{"head_dim": 32, "vocab_size": 2048, "hidden_act": "swiglu", "norm_place": "pre", "rope_theta": 10000.0, "rope_fraction": 1.0, "bias": "none", "init_std_o": 0.0, "learning_rate": 0.00492, "schedule": "cos", "final_lr_fraction": 0.1, "max_steps": 4760, "dataset": "wikipedia_en"}
Each number is 200 + 20 x the weight over the matrix's rms, rounded and kept within 0 to 999. Layers, rows and columns count from 0.

# layer 17 attention query, 160x160, rms 0.0691, rows 25-31, columns 0-79
199,188,168,182,197,208,295,277,285,206,239,173,249,246,165,204,234,223,150,220,174,183,178,148,142,239,173,252,180,221,199,255,168,225,190,264,197,179,215,213,241,212,208,176,227,168,175,152,184,220,236,267,184,221,190,143,211,201,255,196,174,202,191,223,151,199,221,262,161,218,173,214,179,222,173,198,224,214,190,193
180,211,166,220,235,220,223,204,213,208,232,206,214,179,215,249,170,181,199,233,211,219,201,233,197,146,226,213,220,217,170,220,175,183,184,166,166,169,226,229,194,213,211,164,191,196,181,219,236,127,191,170,216,215,175,213,246,217,223,212,226,214,191,180,237,189,211,208,173,228,202,220,220,179,160,214,250,218,209,148
239,201,180,217,272,169,199,230,141,149,190,186,216,229,152,187,209,257,197,195,274,185,231,206,207,222,273,171,196,217,158,242,216,219,226,192,208,202,177,146,170,291,143,183,200,198,191,201,183,161,246,204,168,188,182,224,185,198,197,197,240,173,217,240,197,275,207,175,232,227,208,156,196,210,241,166,208,198,223,200
169,219,194,177,195,238,239,201,212,198,184,172,148,166,233,199,177,196,207,155,266,192,205,207,206,210,206,167,150,239,176,270,159,206,198,209,200,232,220,226,191,187,202,219,141,194,196,205,197,265,216,192,189,196,199,201,218,193,175,238,220,231,236,167,177,228,200,180,183,206,261,252,223,207,178,179,243,180,227,191
243,231,161,193,200,159,161,192,135,144,204,194,251,224,226,218,223,202,183,178,184,207,223,162,177,266,171,183,198,240,233,210,218,175,229,181,200,263,161,193,246,190,192,231,227,212,201,204,205,189,274,218,196,196,226,168,159,208,183,195,190,230,214,225,169,184,222,208,224,211,223,294,194,212,226,184,230,214,171,165
198,201,225,199,233,175,197,236,166,188,156,180,216,235,183,154,139,198,241,256,209,207,130,237,210,204,194,203,223,187,192,207,209,203,216,205,213,206,194,149,186,200,235,203,146,195,183,199,221,232,260,196,230,172,210,192,223,222,199,219,202,194,228,196,160,174,234,180,206,234,239,228,173,158,196,203,199,203,173,159
189,200,185,185,188,153,199,168,178,206,144,220,186,159,246,198,185,162,224,190,178,210,171,185,221,163,259,201,229,186,193,197,204,192,239,203,205,183,211,165,207,241,175,124,187,225,211,164,246,166,178,194,209,170,140,200,183,186,218,198,171,223,181,217,184,205,239,213,163,180,203,230,184,203,215,187,212,195,200,192
# layer 17 attention key, 160x160, rms 0.0738, rows 25-31, columns 0-79
233,242,179,197,193,242,229,186,210,240,230,217,211,194,194,152,261,234,179,188,218,176,202,215,224,206,214,173,211,236,196,211,170,266,237,176,173,148,226,220,178,201,177,203,208,143,171,235,224,164,204,206,192,159,238,166,172,197,218,185,172,202,219,180,256,255,252,227,174,219,217,199,210,160,221,179,178,187,237,193
207,256,201,174,276,192,164,213,202,267,197,145,202,167,219,246,174,192,184,233,165,225,183,219,152,147,199,236,213,187,180,212,207,196,209,186,147,216,199,201,168,208,223,177,194,201,234,216,200,188,242,191,165,231,222,184,199,248,238,216,181,221,181,174,203,193,173,244,187,200,184,199,199,238,180,196,179,180,266,264
235,158,179,199,196,236,213,243,158,214,201,183,172,207,226,213,137,194,208,238,188,229,256,188,159,173,231,230,157,198,190,154,217,204,227,160,212,189,203,207,200,216,157,186,167,186,186,185,187,153,207,183,167,230,175,202,192,143,183,170,180,181,157,210,206,216,177,249,217,222,202,145,210,245,161,208,165,254,176,149
230,164,152,179,202,225,192,240,224,242,225,194,277,192,221,199,210,152,238,130,224,183,213,210,189,153,218,187,194,189,234,250,169,178,245,233,202,177,201,198,206,189,214,254,211,216,194,190,253,175,178,207,156,250,175,197,132,182,213,150,211,189,240,177,174,157,186,185,200,247,230,209,198,175,217,142,229,195,280,172
198,230,231,225,117,207,230,234,195,212,230,212,250,172,176,205,196,215,203,237,159,185,189,182,166,134,143,197,159,215,236,216,199,166,182,225,214,172,207,213,215,173,148,175,187,200,181,210,187,204,234,190,184,157,231,192,180,216,209,199,199,243,219,159,201,197,255,162,170,163,183,189,182,220,217,183,196,230,169,149
180,215,223,262,216,214,196,181,181,236,191,169,194,215,217,193,205,244,221,203,215,187,183,217,204,172,220,208,145,214,220,185,215,196,191,173,173,189,202,254,199,224,250,175,201,162,198,192,209,202,211,185,233,165,255,181,217,195,208,238,204,147,196,134,201,233,203,221,180,209,234,187,195,154,200,191,204,193,228,223
203,251,196,206,235,189,209,154,138,239,258,207,162,171,186,231,154,195,218,193,207,222,163,181,223,205,243,169,144,234,229,207,218,245,232,217,198,225,225,193,235,209,204,158,225,191,223,185,201,146,185,134,249,204,164,245,195,143,237,206,215,165,163,266,179,177,229,243,206,220,233,267,169,154,183,204,187,159,176,188
# layer 17 attention value, 160x160, rms 0.11, rows 0-13, columns 0-79
249,181,204,206,186,225,194,192,235,171,239,210,226,205,201,230,200,241,196,227,199,195,165,203,198,190,220,213,202,190,186,213,201,185,225,176,243,195,200,191,236,185,209,142,179,193,139,196,224,204,166,211,251,210,226,282,176,198,221,202,186,207,199,193,196,207,216,203,205,205,165,196,227,215,221,229,233,194,231,178
229,170,182,211,189,178,188,212,172,190,194,179,177,193,194,171,205,234,230,218,196,173,210,157,223,219,189,269,222,169,193,216,171,196,239,230,214,215,191,216,209,223,235,227,194,223,178,195,201,221,230,231,208,224,175,236,188,166,234,204,210,234,213,157,225,189,183,209,209,244,197,202,234,210,190,241,209,182,183,227
164,227,226,205,235,171,211,217,194,156,193,203,235,162,161,203,204,216,172,212,167,175,220,146,229,208,193,195,221,193,173,221,177,197,167,196,123,199,175,180,178,209,226,200,232,188,226,193,244,201,194,229,196,194,210,203,195,207,157,208,218,197,193,222,174,197,174,231,173,207,185,189,156,180,186,198,193,174,197,162
222,191,221,215,214,184,234,207,218,191,190,189,215,196,174,207,232,175,232,176,218,220,183,209,220,198,196,148,209,165,183,217,211,217,220,208,187,233,188,203,176,224,166,205,179,160,190,282,169,184,182,167,172,219,227,244,146,200,197,223,222,229,194,231,209,212,233,204,174,192,190,212,202,229,187,210,181,217,210,203
230,206,158,218,182,250,178,198,199,191,212,210,206,172,205,234,181,189,209,207,154,124,216,196,207,178,221,203,198,173,185,150,218,211,204,196,197,187,217,180,178,228,272,220,219,196,221,229,206,232,210,151,157,183,201,124,215,224,205,168,195,194,198,213,209,199,171,190,195,190,177,184,198,183,168,221,218,160,162,186
186,196,236,198,188,245,230,216,213,198,222,204,241,160,225,191,168,212,183,188,215,220,193,212,161,218,194,203,219,226,167,234,184,217,183,216,227,218,235,200,190,241,191,195,182,215,163,204,200,206,188,211,178,180,183,215,209,222,156,173,205,206,218,185,224,191,177,167,212,187,223,186,201,182,155,205,209,185,167,201
176,163,212,201,188,187,180,193,213,157,228,182,210,203,171,169,179,187,240,215,138,190,234,196,212,187,200,180,183,162,197,204,213,196,185,165,212,166,223,216,210,205,206,196,208,181,194,181,171,193,189,242,208,192,170,201,211,229,191,176,206,190,235,180,184,196,194,191,233,246,194,194,176,193,192,177,222,208,234,182
225,214,135,211,173,199,195,176,193,171,153,187,195,175,169,180,183,185,178,194,204,204,192,177,180,188,184,183,183,194,226,249,194,159,211,201,227,199,195,182,207,183,238,205,175,218,186,173,223,186,212,197,231,185,238,182,197,232,190,189,185,187,215,216,230,193,168,223,205,190,182,227,242,210,198,210,202,214,211,205
193,212,200,204,198,212,172,192,208,237,219,188,204,227,191,196,168,193,202,193,178,183,194,226,223,219,213,219,226,278,221,196,181,229,205,159,203,237,248,185,230,235,204,197,191,219,184,227,214,213,206,224,196,221,218,207,229,207,191,186,148,192,234,194,214,227,235,215,216,165,182,197,195,197,198,163,180,199,219,178
188,194,240,224,198,197,234,171,170,194,229,172,193,185,159,213,203,210,206,210,197,228,182,220,221,194,189,214,207,195,192,186,190,203,211,165,211,239,183,211,251,157,206,243,214,208,210,247,225,217,172,153,211,205,223,189,245,192,185,203,196,208,214,166,183,210,198,221,175,228,218,203,160,222,201,185,182,196,217,234
215,192,204,200,223,187,189,177,200,181,172,208,192,248,222,194,182,220,174,185,217,222,210,196,215,207,194,131,189,191,193,205,196,191,235,226,208,233,201,203,191,116,220,177,213,195,198,204,204,143,189,229,175,188,204,239,223,204,189,213,195,180,200,187,212,199,169,172,216,202,189,210,183,208,144,201,216,183,192,213
219,189,192,201,205,207,168,199,181,219,174,178,202,214,213,177,202,174,183,201,156,183,187,179,178,201,203,154,172,216,182,211,207,216,171,214,187,191,177,215,162,176,218,158,204,174,166,199,219,238,205,212,212,227,221,174,204,180,182,174,214,199,169,186,212,157,181,179,228,218,232,232,182,168,156,198,194,183,213,227
189,188,190,220,180,188,190,209,216,170,170,201,183,232,207,166,232,189,198,228,175,201,212,189,204,203,205,223,239,214,198,207,194,187,178,211,210,203,200,182,170,209,232,197,205,189,182,183,231,169,174,189,201,237,212,211,244,175,251,176,206,201,237,206,240,214,216,195,203,161,175,213,188,218,193,201,204,147,208,194
140,146,203,202,215,214,185,193,180,176,126,215,181,163,228,205,197,205,211,198,210,167,188,197,183,160,196,212,168,219,213,200,173,217,199,203,208,177,213,185,182,217,197,168,226,182,188,247,181,223,216,179,224,201,201,214,181,139,170,219,205,181,204,217,219,171,261,192,175,191,213,219,220,214,213,200,208,190,194,211
# layer 17 attention output (transposed), 160x160, rms 0.185, rows 0-12, columns 0-79
193,159,199,200,235,178,197,188,209,153,180,178,162,171,188,260,190,216,179,194,211,160,182,225,207,183,212,208,222,211,178,180,221,192,223,235,223,218,202,179,201,186,201,202,213,249,176,201,186,180,220,166,190,185,190,157,193,229,204,216,198,201,161,195,192,192,224,182,185,193,210,198,231,183,221,200,208,172,238,220
195,195,207,249,198,194,194,167,186,158,205,185,216,222,206,221,218,194,180,195,171,174,210,213,176,205,206,168,185,223,190,179,198,207,245,206,189,235,206,192,177,178,189,210,211,196,196,170,215,206,198,247,255,194,174,180,210,241,171,187,161,213,197,229,223,184,241,207,177,175,205,158,167,199,223,184,178,224,203,193
204,214,218,213,197,199,167,235,189,229,200,195,231,163,164,191,211,189,228,186,188,203,220,238,192,245,221,173,166,193,227,237,204,204,205,228,198,231,202,186,169,207,182,197,217,223,191,165,177,191,187,193,177,192,203,212,220,169,206,217,144,212,198,196,220,192,173,206,181,219,176,198,226,217,215,167,205,208,198,225
183,195,212,191,226,175,226,199,225,241,162,205,210,217,229,237,191,222,186,196,191,201,217,229,150,181,201,201,227,229,221,245,208,171,164,217,219,178,206,178,216,220,176,196,195,192,201,194,198,190,221,200,212,227,204,206,209,194,175,216,219,183,242,180,204,218,214,213,196,206,213,221,216,204,177,184,185,184,188,169
220,195,184,204,197,220,182,204,197,192,224,189,210,196,205,192,204,228,209,198,197,215,230,201,246,200,215,180,219,227,223,214,187,189,195,180,217,166,129,197,203,167,188,200,189,190,219,161,175,218,256,234,176,199,149,182,213,197,215,210,180,201,184,177,201,184,228,198,251,200,215,181,197,187,203,226,195,186,216,198
215,215,190,149,185,187,209,194,221,187,174,184,177,223,217,194,180,226,183,204,211,222,206,190,187,196,197,189,183,169,150,212,194,208,223,218,218,187,203,186,175,208,243,173,208,182,227,230,207,188,203,235,227,211,201,191,198,176,211,206,188,225,204,207,217,167,186,207,198,239,192,195,192,246,199,216,183,163,243,213
199,183,175,196,196,191,180,204,207,234,227,212,176,192,219,179,206,222,216,233,209,223,213,194,174,187,206,200,207,180,203,219,201,197,169,225,195,251,211,189,200,183,169,206,197,200,196,205,221,225,224,194,174,139,180,195,183,176,195,195,193,209,199,186,194,211,223,193,215,233,174,185,216,205,152,224,157,202,168,188
201,214,219,205,186,206,189,197,171,209,242,195,178,196,215,198,192,183,215,187,205,190,224,238,213,203,196,177,211,184,186,198,191,171,222,206,232,182,234,216,180,160,186,192,199,205,214,215,179,175,181,210,204,219,222,157,210,206,143,219,208,234,215,213,214,192,218,197,229,195,185,161,201,190,191,204,185,209,176,178
218,179,204,209,189,187,212,197,183,201,215,220,144,191,227,162,213,190,212,194,207,226,181,160,159,212,199,178,209,179,166,195,195,176,167,213,192,162,201,208,237,174,209,195,176,160,223,192,212,203,226,193,205,215,202,220,198,203,228,207,217,187,183,230,203,208,198,173,155,206,201,160,189,183,197,203,222,182,161,183
186,210,185,164,217,199,228,198,212,201,196,172,187,135,213,190,251,259,212,216,216,200,173,195,208,191,182,185,203,196,211,202,168,238,197,186,225,163,194,216,175,214,204,194,212,245,215,188,190,224,194,193,205,196,204,222,172,205,194,225,175,247,189,209,173,222,201,156,217,175,225,195,191,211,189,191,218,227,157,185
196,183,239,231,177,205,196,224,184,185,202,199,227,215,169,229,218,201,152,210,180,187,199,186,211,185,178,185,228,190,182,250,194,199,209,205,191,233,193,218,198,218,177,214,214,226,195,208,213,211,211,196,178,170,205,205,227,179,216,222,179,241,183,192,217,189,207,177,218,208,220,173,173,175,225,195,177,199,157,228
193,191,196,191,194,211,210,208,150,177,215,197,159,206,231,181,204,203,234,192,239,228,232,198,219,234,197,204,172,216,201,208,211,200,213,199,215,208,165,176,191,226,153,167,198,221,181,209,195,201,228,253,197,214,209,217,174,191,234,210,201,179,182,204,200,183,209,194,225,177,193,200,182,191,187,206,221,234,239,171
213,212,207,189,199,213,178,196,223,193,194,185,245,211,189,191,181,229,217,173,198,216,188,255,200,166,198,210,176,195,198,181,189,190,248,191,210,197,215,187,208,151,185,227,214,175,191,195,228,213,239,190,165,186,208,198,194,223,168,184,189,220,168,200,209,172,167,203,192,181,171,184,193,164,164,174,219,183,192,238